Part of a small language model's weights.
Size: 11 layers, width 192, 6 heads of 32, MLP 768 squared ReLU, vocabulary 2859, 6M parameters.
Architecture: rotary positions, no biases in attention or MLP, untied embeddings, normalized queries and keys.
Training: a variant of Muon for these matrices, 138M tokens.
Each number is 128 + 32 x the weight over its row's rms, rounded and kept within 0 to 255. Layers, rows and columns count from 0. The size above them is the row's rms in percent of the matrix's.

# layer 6 MLP down, 192x768, rms 0.0699, rows 182-191, columns 0-127
size [101  98  98 100 103 103  97 100 101  96]
[[184  92 190 114 161 120 154 167 172 175 168 103 137 111 174  93 141 166 156 108 110 122 133 104 134 137 109 140 106 163 128  98  55  76  59 183 108 151 111 144 147 110 111 123 129 134  94 139 192 157 158  88  92 142 120 158 175 128 146 153 143 163 129 121 115 114  90 151 135 102 109 186 135 146 169  99 175 118 116 156  91 157 155 164 108  76 130  74 168 147  82 111 117 135 121 162  85  84 126  98 145 118 174 148 154 161 144 137 129  73 171 148 156 139  91 126  98 125 104 208 154 108  91 171  45 109 120 123]
 [115 116 107  67 144 147 180 187 144  82 135 111 168 108  97 131  91 135 118 161  59  86 122 145 110 157 117 123 177 138 131 138 133 135 137 125 193 128 148 152 154 101 156  64 134 175  95 122 116 146  87 150 166 170 134  42  96  91 117 188 135 124 168  90 174  94 167  89  98 104 123 146 111 114 124 109  79  83 106  83 141 105  80 112 117 178 132 136 137 112 128 140  87 132 164  97 141 124 120 169 127  91  98 140 123  81 107 112 122  63 116 112 166 196 103 138 132 149 135  96  74 117  37 171 136 108 162 107]
 [ 94 154 166 137 125 125  96 112 107 167 132 180 120 115 110 128  72  89  92 113 123 104  95 139 132 153 135 165 115 114  88 156 170 110 145 117  42 137 147 130  75 169  84  97 115  87  96  85 152 149 176 134 111 126 141 103 137 163 122 114 151 128 134 146 125  84 112 147 166 129  69 100 105  99 196  94 167 154  67 190 109 151 147 122 100 126 101 189 111 146  98 154 165 124 141 130 147  74  89 170 106 148 131 185  72 144  80 178 107 138 146 104 116 115 111 104 101 136 117 179 125 168 187  87  94 116 129  98]
 [ 71 130 183 202  67 143 108 235 134 151  87 132 135 114 180 151 110 161 149 102 195 132 140 153 171 162  85 185 126 131 128 117 148  97  95  37 155 118 118 143 109 104 146 138 139  66 125  98 191 111 121 136 157  89 143 194 131 120 143 150 111 135 102 180 115 157 132 110  91  86 177 157 124 145 198 113 126 146 135 122 141 111 172  96 140 143 164  97 112  91 123  90 114 173 133  92 114 153 118 167 124 133 152 134 120 136 158 182 159 155 162 150 115 176 122 108 147 125  86 156 163 145 108 152 151  53 178 150]
 [104 124 123 134 133 117 170 116 100 138 106 113 154 173 132 142 118  90 121 149 108 115  85 148 118 136 120 112 103 124 123  66 137 191 101 106  96 156 133 127 104 155 100 137 125 140  62 141 138 135  95 106  95 119 120 138 106 136 164 121  92 122 107 124 162 126 117 105 114 133 203 153 115 195 146 128 125 172 183 156  93 162 131 125 120 124 113  79 112 118 136  69 157  74 183  61 178 111 103 149 136 152 127 172 181 134 120 174 168 114 133 126 168 129 127 121 136 128 132 106 145 133  49 208 135 116 131 171]
 [ 55  87 151 171 212  93 127 144 204  77  44 106 147 116 146 184 113  74 132 169 121 129  93 159 122 149 167  78 114 118 115 161 162 196 108 133 130 173 130 173 128  99 132 118 130  74 148 101  38  79 150  90 146 120  85 108 172 146 106 145  75 149 141  73 157 149 128  88 148  94 135  44 174 165  90 195  90 146 184 154 119 122 153 179 225  90  45 105 129  86 116 166  81 159 141 116 153 137 104  86 175  45 148 116 104 122 175 151  80  99 129  34 131 144 157 170 134 153  94 137 109 115 117 100 162 174 172 128]
 [127 147  88 173 118 119  84 165 105 118 129 142 102 150  99 138 130 137 136  79 108 123  76 133 169  55  96 100 140 193 185  92 119 106 128 103 165 109 189 182 131 125 177 128 130 214  62 161 156  91 103 138 149 106 188 165 109  81 119 133 113 147 157 134 101 138 147  95  65 115  82 113 169  70 112  79 132 162 115 142  97 194 144  87 131 141 151  93 176 157 130 128 147  84 111 156 118 135  79  64 160 158  98 108 116 151 104  94 213 144 142 115 131 109 100 170 155 172  75 183 111 178 136 157 130 118 156 103]
 [137 103 126 196 157  78 119 123 178 100 135  99  85 124 111 126  73 134 213 139  95 110  73 148 123 132 140 108 158 141 120 126 117  84 179 129 163 106  51 111  92 139 133 154 125  47 102 173 137 136 102  87  82 128 133 100  72 100 127  95 105 113 148  97 128 148  77 123 125 126 107 178  59 133 125 107 148 111 146 122 125 140 125 144 189 127 144  67 134 138 184 140 137  83  80 172 116 135 119  83 147 118 157 130 119  64 152 117  43 163 152 104 103 138 108 198 122 114 176 114 176 100 139 182 117 104 153 148]
 [137 159 100  99 170 173 113  87 111  94 133 119 132 185 167  73  95 154 112 183  77  69 109 106 111  96 176 135 148 148 161 115 179 134 154 102  91 148 122  91 113 137  87  88 165 106 139 142 131 157 177 116 165  79  53 125 159 154 117 122 104 148 157  65 102 157  66 148  93 147  90 134 139 167 158 147 172 152 145 181 126 182  95 140 148 146 166 112 143 113 125 140  98 163 173 178 133 197 125  95 133  67 121 168 162  89 153 101 110 108 130  92  77 182  98 176  78 194 140 156 175 108 126 198 111  67 142 130]
 [108 152 125 117  97 131  97 101 125  47 202 136 149 102 129 170 142 123 123 125 139 183 137 112 159 148 111 170  64 170 130 130 165  86 170 170 132 162 178 135 170 150 150  95 187 191  60 157 116 127 127 120 113  87  80 122 156 145 101  89 126 118 146 101 180 135 101 165 167 126 136 127 158 142 118 174 150 113 144 169  83 116 142 162 211 110 102 106 160 121  96 149 143 132 119  49 130 119 122 142 145 163 137 173 187 170  96 165 173 140 162  97  89 102 114 174 155 117  93 113 149 163 125  79 105 107 157 110]]